Weights of a small GPT-style language model, trained from scratch on English Wikipedia: 3 heads of 64 (1 for keys and values).
Each number is 500 + 40 x the weight over its row's rms, rounded and kept within 0 to 999. Layers, rows and columns count from 0. Numbers have three digits each. The size before them is the row's rms in percent of the matrix's.

# layer 2 attention query, 192x192, rms 0.0891, rows 6-15,69-79,133-143, columns 0-63
063:672478542467505514482510507508563476535444451481542605480303457547514483462517511482487541530505425497497473494500431503473495505532460480507382519516482573488469550519569495475509575440481485
045:358541524474501517406533449514493480491550488538468413480599545530489478562541484474472528429597510520524550514513519458570460515482534500522533546513458464501509450484445440484496438498479474
104:699465477478514499533514508502562450514480447504551581481308473471498492498495520493500502554491443512499483532512442528430517504553483488461398480493465607502456525504554502467493558457493460
048:513511448536506483585425494480470528482485577508480447515509494523442516463462499477487407531400546459440440519525507506567501469497438501480615524519540442545508519489458512596421465573480477
081:361492518489482504417491487531463566539531527490448485521623510486628469515459426500486599438529544505484534423496467491438480533473501529519545518490541484536513483510450515503494483485539470
111:683473425484528489580496515472529416477510471477541502487306494491445518499502588481524460575488472477453491524500475521495493491536502505442481460470464558518479535508551474486462557520496485
066:605472455524535517522497457468559475491445493513526581479500466433532461518475515514558431533365411485554461532568473502478457518537505511502442532500517491428447516490528438508488415555515502
098:659441519465516560451455503458524462467444441542530555492435482452456492486534520455506424581519419507534453513495514496481476450484519452497430487498477526445491537490546507419494484519514485
096:585489427508583484582513513510469425526511402450567542525362533417439477541512493478414477529500527476465501495503489527450505480585484530517560447460469551495496520466541487480468536494499546
106:491515568519510491529529478540564415465468488560499569472500466472475498571452494507446551544499501529554464517505489458409561399493584567484559535536552509447454472464498478526475586582500536
106:496498539484435487495505475531451563493470507488448451484531461470570518466472549520481509509416506474537461515459507540537476536438503499540611539530531458482496527475477487502527458497465493
091:506464508535467493481509540463514477498482520440530584472470503468494527482558402479492498512515497446449569485517472454547489499524426515425450489465471542472552496544495557459457547441475493
089:592460495523547511469502508464557449486553472476563553478382527508416458526548463499502487500535423481443519536526496495482520537455520491447432464468434542453456496509513457511447534448500471
085:600438506578406438428525542517527506476438544533517576476444463399501587504506492494442508524452519502498494504476503501539485518514471530524513504502530496453523520512535581409528523443491497
107:464516488460487465521483446553439501476492488529451443531567530549562538506449549521496499489485544537547457518490515532543460509513516485587575531515534444546475515488472470566513439531495475
103:611403448469542494499522503537545461438501472508536548528375427452518514539464529457501467526504425496403510469502426564459515529525487527503455471495490600502416505477515503457494533505502425
131:507495526559468459495486504530440495530481519519453442509526487495518533483450588519515553509467552539551441544450520507508507542482542512553584524514533420495498480493514500506521472540521520
103:582482543507479487468485484497483478471441536597466501509513467456568522513456527503508450541386554556489468476479496531527513556528516477554523520540518457453483471457503453492541427560492512
100:580463517477489573459454549524484533534477479505478487523511386486443514495495468514526467504539486543545472581480524451509510429477568446491460495502519501480527487487493496421475504540521544
116:523468519509520452479501479541445435502478423538532553518451482422504518546495536497418474510539544510576458479449502578519484519542508530569588515500498500485490527452584465458464498492481549
105:505484545481523530575502437525595460462535448501497551455475485462494482568486479483461522531514497503473482499526524457432538409487568606431529491486519557498448461430523490517487614582470509
108:358552522496478488455494464535432568541498500498476443517644524489597476501478490506479557457454563496557506457486531500513514499444496508564573561480535443530493493493429518550527447486523499
060:447491592549531428421454457514521577551497514499502510477558583490502528489530461459431606504432488566504519505490462480506513510561498496560436549473468483515468480550516528436504494440495531
078:638440490519500526500496559476578386498514453561532580460360458491433504495545499494507480548513445506480494490505523487481489556530522477506482520507461582449508493484530505447508529488498512
054:546509559500503477437505431562512618564448548496514563510551548482493528499528472459448575464424485545467515523487442533468525485523446519546447523455424552538475526516468485517508497420499484
094:379536507475481476472491473547456500500500502542467495531638485530566473488461509512474525479481539505567478485507538493554505492480505496556582520559546448534500458487446547588472436519513477
087:635452399505491508542491511493532492481500517439530512510352404478509484535473480467492471507468411525450478467520434536438501531525468503447464476484537633538458514497528484510478523510491432
084:463508484505486461451453504575465435456493527530496474465557513502515459464463580536482576512466590516542458506445505500507494499511479515567564493516501446466503490531494536579492455500533476
081:473509560431524519499493479505550461521472515562523604542601474450566500490493550528524493488392512533514504486549481508473518489497537515543448507520510475518481489502477445540511425624502511
091:525491479449570530401456512505462577496452487558460469476575497533505457487511515506510427534507419524524452534477482483507489434479567413534453443499477476492479473493508503478481480585483444
097:451492458520536483545511437540448431520524415489559503537517511439533481559545524499383522487526583492546516464451535559485538415563466557568538448479503529515475543458488444532478497470509544
093:483462532506506528565499524493596448466470480553476525452502490489465495574479497482436518561547473511516462533500511471424565390509573546490554489503520489472431506462521477447492576589457486
# layer 2 attention key, 64x192, rms 0.0854, rows 5-15, columns 0-63
038:409559501495504508538453511529599384489541538584509485546495554584498492473535515518562479494535569435432498495485579524525539531505461359564407505475537462436491492468498490510506467617445520
042:582478575496461476513491475557511511501453538559557499529471443444490508548477526491459483514435488534578418542552484465533482507557588585532583531509554508514474496527483516519462415551446501
038:549468458561462476443526529475405553549483459478498560562504477355531527519470522506420560485493531576511487509512435497504488484511510535523509489491497490505499496518452541498504480433564594
046:631496522479482536554488453489537488507426538586558511487400397501484545519472497459492460496439406473552455531515481492561489530524557645480556500502514497463478501495534436509483416508422489
051:340538483509497459498482500545501427488549470448489511514621569560518451408569504526510560494554573465480510483503545491466531485427440363508424536516501520528530509486465528577480570555519440
043:614476524511504497446493523438490495509527426481525576453442496404568515460540463488522515499487363488493495516505542463490458502464513577442433518478502463442480509530515476502571493535543499
044:411627466559463457467522473522547525547524516503535571516615477607458480493486499496490469457457556461485499403534486484482475505460448435486436507508531526578545515466470506576513544549509501
075:539490460511470521559453489560585497478515490416450551518500435466500493479471494510588564498473474508481535432526473528467565557497501565517476583477495486524527552520502479527421564502452475
085:522517493504562464473545476469526496502487480531509513500545483422529505458553488491457444501473433490508534424521529528543501492484467371499465518495510542438502508449532505460523368599516489
094:526514450484502466506478498532530458517527511449481524478517441469537481566650555474573487503477506469475476505493547539518565496503482606490513575524492600544503501432506487475499578490483445
109:550479543489516509490521497461596494500488440514508504509504506525439540544419438527514495571510458525451472502444544488452583591515486555564546485480515513482501470584547467502558552534504508